config.toml
norm = "rmsnorm"
norm_eps = 1e-06
warmup_steps = 200
batch_tokens = 32768
Each number is 200 + 30 x the weight over the matrix's rms, rounded and kept within 0 to 999. Layers, rows and columns count from 0.

# layer 4 MLP down (transposed), 512x128, rms 0.137, rows 131-158, columns 0-127
221,164,166,207,222,170,173,237,223,199,217,187,201,164,179,213,210,210,198,206,161,219,189,212,244,181,192,204,228,174,201,137,229,176,160,184,209,217,153,233,245,206,247,235,185,193,159,149,190,163,220,203,197,200,177,165,220,210,177,206,219,236,181,216,228,182,183,199,167,168,223,187,200,170,214,167,222,220,166,172,206,177,198,172,192,194,207,176,164,197,187,173,200,220,223,183,158,213,218,160,171,236,151,191,234,178,194,185,238,179,237,205,203,187,188,194,163,176,192,216,181,210,234,232,173,162,222,209
216,189,208,202,141,164,216,184,196,195,210,149,219,109,227,215,200,205,225,218,192,136,186,157,165,224,209,225,170,124,168,186,198,238,148,238,243,177,198,228,238,214,182,234,201,244,224,234,152,169,179,186,236,151,182,135,204,204,251,272,234,202,251,201,206,176,216,187,209,205,255,182,218,179,203,184,192,202,198,199,196,141,184,209,186,219,216,144,222,201,155,174,224,273,209,211,168,186,222,233,211,164,315,249,215,198,244,207,201,237,157,116,224,165,202,226,206,172,180,252,198,200,182,230,245,142,224,247
197,203,199,196,206,185,194,197,217,175,162,239,210,183,217,200,189,173,159,219,222,193,194,271,214,211,239,208,218,189,204,174,196,246,200,302,212,149,234,175,225,191,180,182,280,192,150,190,198,240,197,199,139,191,230,195,131,239,190,178,164,174,219,226,226,236,161,231,199,181,146,168,223,179,161,209,235,287,192,194,218,138,170,209,169,182,175,217,214,189,201,218,257,202,146,238,260,169,223,222,214,213,197,178,143,195,213,186,200,191,203,207,222,178,131,142,154,208,173,215,157,202,267,215,182,224,177,205
214,187,217,259,206,204,167,175,193,203,163,209,236,217,178,215,266,231,249,220,159,179,199,292,179,209,197,206,185,203,193,184,229,190,219,175,180,197,226,204,208,263,236,196,177,196,222,209,217,193,298,222,191,173,183,235,228,199,178,260,220,165,190,238,233,225,257,201,230,167,210,203,193,146,146,169,183,204,203,177,216,244,178,206,193,222,190,195,319,234,196,181,204,183,232,212,178,232,177,214,210,205,217,169,243,221,199,198,165,173,208,209,228,191,183,239,189,246,180,219,181,262,194,204,191,264,218,187
245,210,219,213,179,228,152,186,132,221,175,216,183,210,214,235,188,210,213,223,210,262,221,218,196,234,217,152,205,222,169,181,182,207,237,225,186,245,204,211,178,190,184,206,158,231,214,167,169,173,196,202,224,171,206,201,253,178,168,185,238,228,207,144,227,213,181,170,211,212,206,176,210,204,242,201,193,162,241,168,220,222,179,169,223,216,178,161,204,194,211,167,235,194,248,240,186,188,196,174,182,212,204,177,209,234,189,191,177,210,220,224,182,240,204,202,221,187,196,196,197,144,169,220,219,211,232,204
214,198,204,168,204,211,183,230,194,164,206,203,188,184,264,217,205,207,231,179,240,228,175,195,133,184,149,227,231,203,212,193,187,166,225,234,235,235,162,179,179,227,225,181,208,222,233,171,211,187,160,215,158,217,188,247,254,121,284,199,234,224,222,236,219,126,212,207,200,231,227,177,238,178,210,209,226,229,162,247,221,210,200,195,228,213,199,172,209,183,191,210,187,184,263,268,171,241,152,236,223,241,209,164,247,180,214,180,218,194,171,190,190,221,168,198,187,195,208,166,202,174,161,148,197,133,147,236
240,95,232,181,199,182,179,215,189,177,154,228,193,246,232,202,236,186,231,191,231,255,208,273,205,176,201,203,183,189,195,193,232,142,236,171,151,191,218,205,219,173,183,211,227,195,199,221,183,189,246,196,219,173,174,240,158,168,239,215,152,219,229,192,180,187,219,253,204,218,220,152,206,163,256,196,217,209,195,233,196,258,195,203,203,183,177,187,216,196,196,210,218,166,180,194,189,204,177,155,156,171,202,223,170,191,140,256,163,217,235,202,186,180,242,192,205,218,204,231,184,198,130,232,168,192,194,228
195,161,199,226,170,205,200,234,157,212,198,241,217,182,209,220,198,123,198,205,204,237,214,234,216,212,237,240,131,163,185,258,198,233,206,203,165,209,258,263,209,202,177,178,221,204,207,165,193,223,199,218,193,218,190,289,185,163,198,206,182,129,203,214,157,224,195,215,148,225,244,205,177,162,175,223,168,157,223,210,149,179,215,184,239,215,232,175,186,200,160,152,181,233,200,222,200,207,235,151,183,172,222,200,195,197,205,170,202,244,176,186,231,165,212,268,200,133,264,216,192,198,260,246,202,218,168,155
161,209,175,266,176,171,203,163,249,212,240,177,201,177,208,178,226,170,172,176,211,216,189,196,186,200,180,192,156,281,231,206,196,197,184,193,194,204,236,172,180,223,182,195,158,219,209,188,217,230,186,178,226,208,149,180,210,172,177,164,208,193,264,220,148,204,207,187,226,186,199,197,215,205,198,164,173,227,171,240,202,230,229,194,236,237,172,202,215,161,231,215,121,172,220,215,239,213,159,203,210,208,200,177,180,180,232,163,188,212,248,177,209,215,200,200,229,199,205,181,230,214,200,195,221,233,191,202
259,200,218,186,233,176,194,186,197,224,176,184,142,174,218,185,165,168,241,148,184,239,174,183,244,200,214,204,258,230,188,173,175,188,231,173,187,182,182,190,171,147,182,196,252,200,217,208,216,144,230,192,214,192,235,214,249,197,194,244,267,236,150,184,202,164,202,178,188,206,234,227,229,182,206,221,202,222,220,217,220,193,201,185,189,223,231,190,155,174,245,209,236,197,200,200,231,247,219,129,178,228,163,208,176,248,203,250,182,195,246,232,188,175,198,187,181,206,217,219,190,193,254,168,214,163,172,183
220,251,208,166,266,264,156,162,179,213,196,197,254,173,204,150,201,252,203,247,179,214,218,177,257,221,179,199,190,191,181,186,250,186,190,210,173,232,137,168,196,202,223,180,194,166,197,195,208,198,203,174,231,158,194,202,220,112,180,157,232,235,218,183,249,223,233,180,189,211,157,178,193,159,190,174,181,200,209,219,170,182,197,166,239,218,158,195,192,172,222,231,231,206,168,157,156,220,192,144,183,219,226,201,202,183,163,249,233,224,186,236,216,187,132,146,209,153,208,155,186,131,149,183,134,149,239,230
221,183,188,166,175,166,161,218,225,160,220,194,189,243,220,239,207,177,167,239,199,233,180,177,225,214,226,128,200,178,207,168,238,173,240,179,192,236,189,164,235,211,211,207,182,181,205,228,209,176,183,224,199,277,162,251,188,191,272,158,210,220,212,217,176,222,220,149,223,217,203,201,195,139,217,271,196,226,317,155,238,216,142,193,190,193,172,199,213,203,223,231,199,230,235,171,180,247,188,212,194,266,215,224,227,267,188,150,157,173,202,195,157,212,217,221,192,168,235,167,268,208,149,259,164,171,195,168
229,216,180,208,241,205,229,191,244,213,212,215,248,157,211,198,199,204,227,201,204,211,194,173,165,164,198,174,160,214,192,180,202,207,251,157,161,212,228,224,254,207,198,202,158,173,212,207,216,199,162,194,218,218,186,203,174,208,184,227,146,179,138,262,169,257,189,209,218,210,179,170,209,195,181,213,245,227,220,167,157,170,217,175,169,233,178,210,189,200,210,152,256,209,226,188,211,162,188,210,162,166,190,226,205,182,202,192,224,213,207,185,189,205,214,158,256,189,194,151,208,211,228,144,193,245,234,196
199,183,160,194,221,209,221,216,216,184,165,219,249,215,188,234,164,218,191,208,184,193,248,216,247,168,209,157,176,200,169,144,204,261,233,186,203,156,219,216,202,258,235,186,209,212,158,151,213,246,151,176,221,200,196,195,215,196,169,194,257,164,189,163,204,191,192,193,190,213,220,174,179,140,215,195,170,205,218,173,243,205,182,220,221,198,254,213,157,197,220,161,225,185,205,238,188,182,194,229,157,214,192,185,208,158,221,173,208,169,208,186,181,133,227,225,194,198,144,154,229,177,183,207,168,205,180,182
246,192,231,189,224,151,214,206,231,219,171,230,227,273,210,195,223,227,154,288,165,240,191,149,210,236,237,209,193,154,192,243,269,198,222,266,251,213,181,261,189,207,158,173,204,194,214,270,168,191,223,167,184,208,191,186,241,197,218,215,193,209,192,158,210,175,188,216,197,202,145,194,207,192,233,264,293,225,151,192,191,171,221,219,169,202,192,158,172,194,202,177,176,192,188,213,100,143,221,199,120,195,198,270,234,224,180,228,200,157,240,219,201,236,258,206,177,212,171,206,156,192,173,197,225,217,155,193
200,182,237,171,193,194,171,235,212,236,143,226,210,210,234,226,176,215,238,190,195,195,226,232,187,200,185,158,213,191,222,203,188,205,201,158,182,195,195,218,242,149,211,78,248,203,225,215,162,182,236,177,246,181,251,207,209,208,229,207,217,223,234,205,253,179,243,263,181,213,223,214,165,166,261,225,180,206,243,187,201,242,222,224,214,167,167,212,188,197,282,181,226,259,204,147,169,203,147,192,150,221,207,197,156,240,217,221,210,216,162,212,273,199,182,258,234,288,164,201,169,179,241,177,192,221,224,202
290,199,213,175,173,233,197,183,197,211,176,208,224,235,148,195,195,231,146,221,214,191,233,201,204,174,200,179,235,200,212,180,220,185,215,213,154,178,168,216,218,214,214,194,245,220,189,195,225,212,210,201,234,193,158,287,204,242,225,197,175,205,262,183,176,240,238,167,251,206,245,181,226,173,160,176,218,216,234,160,195,232,195,219,229,243,222,221,211,182,174,221,142,208,193,196,141,187,235,195,215,190,157,201,215,202,237,240,204,210,242,182,169,157,231,189,159,195,221,202,229,209,175,213,193,203,226,201
198,201,211,220,217,159,177,201,184,193,217,188,245,165,224,195,210,224,215,190,205,205,218,195,217,176,273,212,226,200,184,169,227,199,184,199,177,328,188,207,182,209,174,186,180,189,222,163,220,181,195,205,202,244,188,236,168,172,232,180,245,177,269,203,229,181,215,246,234,197,248,169,242,179,197,190,186,212,192,241,210,219,198,166,222,193,218,233,237,209,188,231,195,216,211,225,193,153,173,177,226,225,153,195,185,248,214,187,184,255,241,220,209,197,188,196,206,186,198,223,232,140,177,207,185,182,230,174
220,211,260,241,191,182,268,194,178,193,172,194,217,225,187,220,258,188,198,218,162,199,208,190,215,218,256,195,159,168,170,213,245,148,208,227,220,204,192,268,212,164,210,215,217,187,168,210,215,206,223,92,227,234,236,203,201,193,211,165,204,191,174,201,205,175,211,168,173,188,194,210,215,177,151,175,182,153,172,167,239,222,211,208,241,225,205,153,199,231,98,137,164,178,157,185,191,204,216,168,180,193,215,214,286,219,146,229,195,182,186,243,250,178,158,269,189,151,160,251,211,220,207,180,228,184,232,208
216,223,184,165,219,203,237,222,175,207,206,245,199,154,274,208,230,237,205,163,231,241,165,208,241,225,206,217,180,190,255,206,195,137,182,175,223,200,152,199,170,202,280,184,189,242,219,172,213,184,206,203,205,220,162,180,170,199,180,175,180,191,170,254,236,194,167,199,235,214,205,225,198,222,222,209,242,183,218,291,208,247,207,207,217,185,199,183,257,196,186,200,205,232,187,191,213,204,152,176,216,202,134,206,223,205,205,207,231,200,199,223,216,190,222,274,198,237,201,211,188,207,215,154,205,183,239,215
213,220,235,189,155,268,134,223,210,184,175,215,205,254,215,141,217,215,202,172,225,247,183,176,220,270,233,212,212,215,229,206,190,206,211,215,130,287,201,177,181,210,182,172,229,130,185,249,241,163,230,206,207,195,255,105,183,172,166,177,229,184,150,198,234,231,223,189,139,148,184,158,231,230,207,188,201,205,150,177,210,199,144,151,183,186,187,285,222,179,245,146,183,189,173,179,206,128,155,222,164,200,156,205,189,215,186,213,205,191,196,196,182,204,213,265,226,193,199,248,126,170,198,252,226,224,154,253
186,209,239,244,191,235,183,165,246,195,202,240,173,190,206,177,207,212,152,159,236,208,211,196,196,195,257,203,238,143,198,163,128,180,253,194,221,181,174,233,186,143,251,178,236,191,171,187,249,157,157,243,175,179,248,262,212,210,142,235,253,157,168,202,178,218,165,243,189,213,143,202,223,247,186,204,192,215,211,188,271,220,154,201,188,240,197,267,191,207,188,243,206,250,211,178,235,139,194,180,221,184,154,226,213,255,252,190,202,187,183,187,193,220,200,200,181,256,171,165,263,203,184,157,191,223,198,202
198,184,212,192,216,191,199,176,225,213,164,226,201,228,229,235,163,190,166,199,223,234,188,200,218,237,221,158,184,162,234,227,178,195,195,162,181,186,193,194,202,216,202,221,201,224,214,217,221,235,181,194,172,207,240,234,181,224,195,196,251,215,276,224,121,243,231,233,207,202,196,233,207,174,191,193,213,206,211,232,127,178,230,224,183,212,218,259,253,215,260,222,173,131,174,205,236,187,195,233,255,124,184,249,175,221,184,196,216,217,149,203,162,230,211,186,181,183,220,153,190,196,174,202,223,206,202,193
258,222,209,185,225,188,199,236,185,236,231,214,241,278,202,232,158,230,212,198,278,188,175,213,149,177,214,148,191,151,207,208,213,204,213,217,214,210,230,169,200,182,233,306,209,198,231,264,223,198,283,168,188,206,194,246,258,181,273,241,228,155,192,180,199,188,183,171,231,193,173,160,162,167,224,200,248,239,216,215,211,183,198,217,135,156,194,185,265,156,236,212,221,210,181,186,205,189,192,234,226,214,180,190,165,208,229,164,144,231,214,243,248,179,163,175,240,162,234,171,245,161,169,224,170,197,218,220
176,132,243,211,246,245,206,273,193,229,161,227,215,166,170,236,187,224,152,336,210,193,230,184,175,178,187,223,154,249,194,109,222,206,205,144,161,279,123,188,196,201,195,284,194,211,141,204,131,185,241,205,253,248,114,211,179,167,192,184,269,253,179,172,197,226,203,243,235,184,194,72,39,124,241,173,260,226,196,123,232,227,200,171,180,199,228,171,192,239,252,160,230,210,236,247,186,248,253,220,81,198,146,208,163,163,128,230,237,169,221,213,174,208,243,123,248,175,227,234,203,180,208,204,252,204,196,146
151,183,227,210,202,220,189,142,206,216,227,221,222,175,255,221,179,179,220,241,148,177,190,172,178,230,182,172,211,220,186,200,239,242,233,168,220,158,194,223,203,197,238,190,197,199,156,213,170,191,183,236,182,239,213,248,215,199,191,183,196,253,250,202,196,187,187,213,150,186,211,230,209,162,148,270,151,223,217,167,154,200,255,182,188,205,221,219,231,196,219,210,187,205,242,217,232,221,149,166,189,184,143,187,205,230,177,199,214,202,249,209,200,205,192,235,222,187,203,265,214,161,143,175,205,213,213,212
165,224,195,161,231,207,231,158,201,171,166,202,214,134,249,156,193,248,160,164,195,185,264,164,195,185,184,227,184,176,222,167,211,205,188,228,220,227,183,210,190,193,186,193,213,189,251,238,201,201,145,182,192,150,188,182,199,184,184,209,189,191,179,211,197,261,231,179,203,192,229,179,190,257,179,164,184,180,180,181,249,171,194,234,217,237,205,217,172,201,173,260,208,218,206,203,188,123,181,159,140,174,201,217,138,205,209,197,228,229,212,165,173,163,230,206,241,175,188,134,170,246,223,178,185,204,221,171
215,209,166,171,253,192,174,221,219,185,273,228,196,158,175,242,199,266,216,198,152,224,183,167,187,199,228,197,204,179,151,171,208,149,207,169,176,250,215,202,197,248,186,168,224,159,200,242,209,214,251,192,242,157,209,187,183,203,202,222,126,180,104,150,178,199,277,191,211,229,262,182,188,202,186,183,176,143,187,245,143,204,226,185,170,249,195,177,244,190,241,189,226,163,179,180,181,152,214,189,231,216,167,222,254,183,199,232,244,175,238,154,181,179,220,172,168,178,187,216,203,198,178,147,211,145,228,170
# layer 4 MLP up, 512x128, rms 0.151, rows 132-158, columns 0-127
144,237,215,210,202,240,170,217,233,167,199,232,167,245,230,182,177,168,196,221,199,217,174,160,249,245,258,188,150,205,217,212,268,263,206,220,180,233,234,220,122,174,185,239,222,184,219,246,181,149,192,254,270,190,253,220,166,227,180,114,231,220,149,174,220,158,203,191,145,201,190,252,167,250,232,189,204,207,215,217,156,220,174,151,160,216,186,172,192,170,166,230,213,210,285,241,201,222,209,222,185,144,158,253,214,160,151,224,158,239,227,216,227,233,210,184,250,210,218,182,187,170,226,205,122,170,176,96
187,224,162,168,200,204,185,175,175,158,238,204,196,207,147,223,169,232,197,185,252,203,208,228,199,196,194,199,218,218,192,230,192,265,160,220,196,179,231,150,230,180,178,228,207,206,203,171,182,262,169,175,193,222,211,217,208,198,164,189,232,139,237,202,190,190,251,155,174,275,158,175,186,246,208,176,184,197,208,227,223,198,162,215,265,193,192,211,190,253,216,148,183,158,130,192,223,179,172,132,213,205,200,247,175,243,184,227,191,157,247,201,196,181,205,170,151,236,191,170,200,254,181,210,163,114,180,160
182,203,199,235,229,212,203,233,136,284,190,249,182,227,152,174,200,221,159,189,220,179,209,230,214,205,169,237,294,200,214,220,207,206,261,205,165,234,196,212,156,188,162,259,187,233,140,181,168,145,200,231,196,204,202,205,156,208,303,229,220,221,194,222,163,134,159,243,187,174,236,233,193,137,192,168,182,184,181,239,171,174,189,226,229,209,229,196,214,242,182,185,221,226,213,184,210,189,122,223,193,174,172,263,221,211,212,195,157,214,160,198,216,168,184,179,190,166,192,185,192,187,194,172,203,205,217,197
224,169,217,208,181,210,161,240,265,166,183,211,214,190,170,237,178,207,191,191,221,188,175,216,203,197,189,214,234,190,174,206,204,209,201,202,173,160,193,193,205,205,241,244,187,196,197,202,176,186,236,215,228,209,197,183,164,220,165,221,185,193,165,190,229,180,190,245,203,225,183,217,188,203,200,203,216,210,215,194,207,164,199,187,200,213,229,232,167,213,204,191,202,189,241,186,202,225,214,175,211,146,219,239,164,239,209,238,195,200,184,195,196,235,191,212,191,228,167,177,187,187,200,212,176,158,214,235
224,115,228,204,222,243,186,186,212,210,185,230,219,230,130,187,186,230,133,202,186,182,204,210,151,240,175,178,200,138,161,174,208,128,148,213,163,194,140,204,189,265,213,259,194,177,224,199,238,203,198,206,225,170,167,198,162,159,179,141,152,220,168,137,182,222,185,226,199,233,208,159,193,269,189,187,219,149,216,193,254,195,185,235,151,154,214,199,221,251,223,213,208,229,199,176,196,148,215,179,215,203,140,140,179,187,281,166,160,217,193,275,211,179,212,183,208,191,220,226,203,204,229,212,195,199,204,189
233,212,162,179,227,180,151,272,235,183,201,222,171,167,180,209,197,219,231,196,206,193,188,178,258,251,209,205,199,210,209,135,204,200,214,195,179,207,198,148,238,246,224,216,223,178,196,226,182,238,231,188,163,203,173,202,169,201,166,180,163,206,189,184,232,164,201,174,202,205,181,155,208,234,212,191,203,209,191,235,168,225,194,198,162,171,171,206,196,186,221,202,220,163,202,236,237,173,255,199,203,146,195,199,176,170,150,179,232,171,211,270,239,213,214,191,175,157,236,204,210,210,193,255,165,176,183,172
207,170,209,179,231,196,203,190,197,209,231,142,205,212,207,169,159,198,204,178,182,190,155,257,171,241,205,146,216,195,232,253,212,219,192,204,186,232,207,207,222,191,150,207,221,201,180,181,234,243,249,202,224,179,177,195,203,191,229,238,264,184,253,261,243,159,167,191,198,217,219,199,237,188,213,213,178,201,204,218,204,176,240,208,116,175,240,177,214,201,179,119,260,209,197,159,214,215,206,160,146,236,217,252,206,174,248,173,230,174,217,214,187,241,156,204,213,152,208,182,224,234,192,172,274,165,152,203
207,162,212,182,209,219,212,185,207,210,182,189,196,188,191,193,186,200,236,204,157,218,198,158,190,241,181,218,231,184,196,238,211,221,195,222,216,202,189,186,213,195,198,191,252,163,187,174,233,206,250,225,188,185,241,190,239,168,221,246,214,170,169,211,204,193,221,170,221,205,185,208,129,221,139,194,227,186,196,245,284,202,175,221,171,187,197,178,193,193,220,229,213,215,185,128,148,167,220,231,146,170,196,201,209,196,213,215,218,200,148,226,225,217,174,184,192,156,227,220,222,188,184,196,200,159,243,183
204,219,178,231,161,221,162,192,181,211,177,216,239,190,158,218,203,211,127,222,230,172,203,171,236,202,207,153,209,173,231,224,228,208,156,248,164,196,130,220,183,161,247,163,178,191,211,211,206,205,197,163,197,207,169,187,261,194,209,227,140,185,210,195,214,169,201,160,215,162,197,228,154,171,191,205,194,181,200,147,201,238,246,212,232,198,207,234,178,195,208,235,218,214,186,126,184,191,183,215,190,187,202,206,182,187,194,199,171,249,178,229,219,228,179,204,216,211,194,131,156,209,186,184,213,223,165,185
161,179,211,179,221,189,178,228,235,187,182,205,161,229,178,227,188,179,177,207,204,207,164,217,220,191,266,224,234,248,207,213,164,236,155,168,245,237,242,177,268,193,220,165,182,178,153,198,175,230,209,200,261,270,190,213,196,196,156,228,159,208,221,185,201,154,171,193,241,146,217,169,210,195,177,186,172,234,215,203,222,197,266,151,250,199,188,182,176,189,177,164,224,225,193,211,235,153,238,192,234,175,170,159,169,178,192,230,192,172,195,237,207,194,212,176,285,207,204,141,160,174,197,169,254,205,220,166
205,132,288,218,210,193,228,196,203,191,201,173,223,181,186,179,195,214,194,190,214,235,152,181,246,208,218,216,181,166,218,195,185,228,171,177,185,183,186,150,183,174,179,216,217,200,231,212,201,216,180,213,213,179,120,148,218,210,217,263,203,225,162,203,189,183,181,189,162,212,213,236,231,224,192,227,171,232,202,214,226,223,213,222,196,241,153,236,181,238,135,191,211,144,188,194,200,183,183,214,207,282,189,195,205,181,223,197,145,138,248,227,213,192,185,212,271,204,180,200,245,145,174,230,234,199,203,202
168,223,247,173,219,206,174,199,168,194,227,206,178,220,158,143,188,197,176,208,241,219,213,174,263,218,211,235,236,260,225,156,196,170,160,228,184,199,255,202,168,207,210,247,256,187,176,213,212,192,205,241,211,204,212,214,210,181,238,172,188,158,180,217,225,179,228,217,208,184,179,236,210,194,184,212,176,238,199,206,247,202,199,213,184,140,150,196,248,196,202,263,214,194,190,195,141,184,198,235,246,167,175,229,197,185,166,202,203,201,158,195,202,232,172,193,183,198,177,203,180,191,188,232,215,182,212,207
219,188,181,183,185,184,151,184,211,155,197,223,229,205,199,196,150,198,188,183,195,216,167,171,247,189,204,222,180,246,196,223,215,219,228,214,229,209,191,212,219,177,175,206,199,237,169,233,220,177,161,242,192,189,154,184,222,182,180,158,193,142,195,191,204,193,210,171,170,201,263,223,191,258,188,269,196,173,222,322,205,219,187,187,206,198,199,232,188,214,228,217,180,166,218,234,183,174,142,249,166,246,201,185,220,224,243,168,182,168,185,168,211,184,192,215,196,216,190,218,199,164,179,195,211,214,167,174
230,173,159,265,253,230,213,206,212,204,203,204,222,179,230,208,179,223,248,243,159,164,177,160,207,116,249,183,221,196,235,212,193,172,209,208,201,197,205,164,161,188,185,246,204,276,198,249,228,144,169,205,196,198,220,216,216,221,227,207,190,204,193,248,200,186,225,199,247,225,206,130,154,161,180,225,215,176,179,206,239,193,216,214,210,171,250,102,167,188,237,202,165,201,220,174,184,194,231,180,213,208,177,192,200,171,257,243,169,182,171,217,198,246,187,197,154,177,217,245,194,195,196,232,188,147,166,185
216,158,182,176,192,172,181,202,213,207,204,206,200,193,200,235,246,215,185,160,268,260,225,191,138,231,195,172,231,226,274,194,174,203,257,139,264,209,265,188,172,242,214,260,168,264,218,258,215,258,157,190,243,201,150,233,172,190,188,182,243,215,175,162,164,182,242,163,234,198,217,138,226,177,175,207,212,155,205,201,199,241,152,246,182,215,209,207,203,126,139,189,208,206,257,253,219,201,215,215,193,222,219,196,200,209,233,174,208,208,164,181,230,151,206,142,274,192,227,206,202,183,191,167,231,140,211,226
167,203,235,181,251,203,198,183,202,237,251,167,236,201,176,209,249,179,188,181,175,268,152,163,183,240,252,213,179,179,191,161,208,131,162,225,160,182,207,229,196,174,180,233,155,226,180,211,140,190,217,172,195,183,213,155,209,216,156,147,247,223,181,188,195,115,212,250,177,140,174,225,191,181,223,249,185,161,185,229,145,167,184,214,205,185,185,203,185,219,222,220,165,213,208,128,193,192,140,168,190,216,218,178,152,220,157,209,203,184,196,222,269,184,155,194,220,175,167,199,182,203,230,144,193,171,164,229
160,160,124,183,202,211,209,162,175,182,252,221,165,210,213,186,189,194,234,177,184,149,193,224,182,166,197,178,194,183,215,224,195,186,178,208,191,209,204,211,186,202,218,172,208,172,186,171,240,167,163,164,178,251,169,219,204,196,182,207,182,191,172,199,230,204,232,215,209,225,167,240,220,263,146,174,205,197,166,180,205,200,177,198,238,179,170,184,247,202,225,214,214,206,170,165,218,230,205,172,227,219,217,180,213,163,235,223,206,179,174,177,187,192,219,230,174,189,178,188,205,199,232,177,231,152,133,241
230,187,226,237,181,171,164,223,166,234,230,198,173,194,252,180,202,216,211,173,239,257,148,187,156,178,166,205,217,263,196,205,206,179,217,153,188,217,163,184,128,255,207,192,216,256,225,173,182,287,197,213,238,185,128,185,174,200,215,174,172,192,230,199,254,198,209,184,216,239,204,230,185,224,190,220,172,175,237,183,229,268,200,159,179,184,134,185,173,196,229,193,256,169,170,254,209,231,172,248,142,165,139,228,154,181,199,220,185,167,193,117,162,242,181,152,173,257,199,219,206,231,205,203,247,210,200,199
185,241,176,198,182,169,259,224,162,190,180,205,198,219,143,232,172,185,222,221,160,190,199,196,180,172,158,140,199,200,199,205,180,253,191,204,167,135,149,223,217,232,185,228,196,131,201,145,215,143,188,221,177,230,225,233,227,216,162,163,223,194,225,196,174,205,198,205,205,208,201,178,149,189,218,193,233,175,153,180,220,202,186,199,213,216,262,196,204,207,269,188,198,200,159,185,184,200,193,206,224,232,222,209,232,189,191,204,199,207,184,243,182,162,156,157,173,178,183,237,171,211,205,213,226,139,236,234
217,130,161,198,194,160,210,212,178,270,170,151,268,132,169,148,225,166,217,159,211,256,186,186,210,209,221,221,199,174,188,247,199,281,229,198,139,203,227,225,199,214,265,154,213,225,269,178,206,229,175,178,181,128,218,172,168,191,191,267,198,214,289,154,194,189,175,184,217,181,197,208,215,205,248,172,239,191,153,220,207,117,235,238,196,171,228,174,180,137,260,139,245,157,195,218,225,185,244,207,207,201,207,215,246,245,184,190,149,167,215,213,178,202,152,185,199,204,176,206,210,204,195,226,231,217,224,189
214,225,191,173,200,230,222,213,178,216,136,192,227,181,210,206,211,164,204,216,209,180,255,219,185,175,180,213,241,256,252,175,158,192,157,196,222,197,214,202,163,222,143,219,135,153,194,213,203,258,197,224,203,210,202,154,147,145,239,208,176,220,210,183,271,199,247,146,229,177,179,189,208,179,261,175,218,246,231,221,193,176,178,209,169,174,199,126,229,232,208,140,238,176,213,129,246,205,270,274,205,193,189,196,204,231,221,195,215,195,195,212,217,191,201,186,185,226,160,247,196,212,207,213,205,226,192,224
194,217,202,140,159,180,207,182,200,197,217,209,162,213,214,224,182,177,240,173,191,213,215,231,198,168,155,219,274,223,192,168,191,249,183,195,212,198,182,194,178,205,220,228,211,234,195,192,180,202,220,163,205,177,179,160,219,214,219,147,225,219,198,203,207,156,152,199,208,200,203,175,206,226,186,157,150,167,199,188,217,223,190,188,210,187,254,173,169,197,210,201,206,237,176,180,217,139,196,162,198,183,241,186,197,215,192,214,192,203,174,189,194,209,200,156,206,210,241,248,185,207,186,221,222,200,193,230
171,197,157,134,174,214,217,217,183,205,224,224,142,210,170,171,147,166,214,215,215,162,256,199,171,184,257,208,226,195,192,247,226,204,255,142,183,180,190,217,213,230,236,156,251,179,238,188,198,206,190,241,203,198,262,166,180,192,173,210,130,192,241,214,218,240,174,230,193,238,201,226,254,205,164,216,218,151,263,191,174,202,195,215,179,229,205,199,190,192,140,177,189,207,242,196,209,158,173,243,211,232,173,163,162,209,199,192,235,196,195,243,141,204,261,152,245,166,141,260,211,233,207,227,206,209,221,168
163,157,262,231,231,199,156,269,216,246,162,221,237,158,135,236,217,202,151,252,183,180,171,193,232,161,211,198,196,230,163,122,230,221,207,138,226,260,198,205,226,251,257,308,253,209,197,230,182,218,258,185,229,284,166,165,197,135,114,223,284,198,218,227,240,113,217,226,224,150,197,192,140,141,192,206,212,214,191,127,215,191,252,187,181,148,217,191,141,196,217,162,276,173,221,208,236,189,271,193,163,207,184,161,172,176,150,219,143,159,216,237,182,206,194,184,222,170,207,265,177,186,175,195,250,184,245,189
187,252,204,266,237,202,177,204,239,201,208,172,220,219,163,227,219,165,187,213,199,212,212,170,215,163,247,186,151,210,235,204,221,249,180,178,187,199,174,216,168,176,207,202,178,172,158,193,173,196,199,138,175,165,164,153,193,197,244,209,200,239,203,181,170,249,214,216,247,169,230,242,162,237,212,216,207,216,148,212,226,169,146,173,237,192,210,210,176,192,235,197,206,194,142,189,164,164,191,198,150,207,187,195,205,195,195,155,169,214,229,242,193,188,210,215,132,196,169,184,234,229,163,180,165,233,225,190
224,174,165,222,140,163,183,249,193,194,208,232,134,228,167,196,229,221,258,162,177,223,159,216,178,255,262,216,233,194,233,191,205,206,211,201,138,206,181,184,208,228,205,209,234,223,160,204,174,154,155,138,181,213,213,183,199,241,204,238,231,182,191,186,221,164,149,225,187,208,163,179,150,155,176,202,224,217,187,219,205,166,225,173,248,189,174,200,233,186,230,183,178,228,162,227,209,270,261,237,195,233,196,184,247,151,223,209,186,203,145,194,179,185,205,210,210,178,216,221,194,193,190,221,196,185,209,211
198,191,187,207,246,220,223,219,161,238,235,262,205,163,229,191,176,231,215,239,189,205,133,240,213,235,156,198,257,175,188,210,211,113,256,164,176,195,175,178,197,219,209,225,223,223,205,127,167,201,191,178,187,191,197,166,221,198,235,193,186,150,190,114,196,168,202,154,171,196,223,241,191,253,226,182,160,174,227,225,170,242,202,239,223,221,219,86,195,217,218,228,253,165,168,196,218,191,215,162,236,176,166,221,165,177,165,270,184,162,195,197,222,238,223,200,197,240,219,219,212,254,135,197,184,210,186,186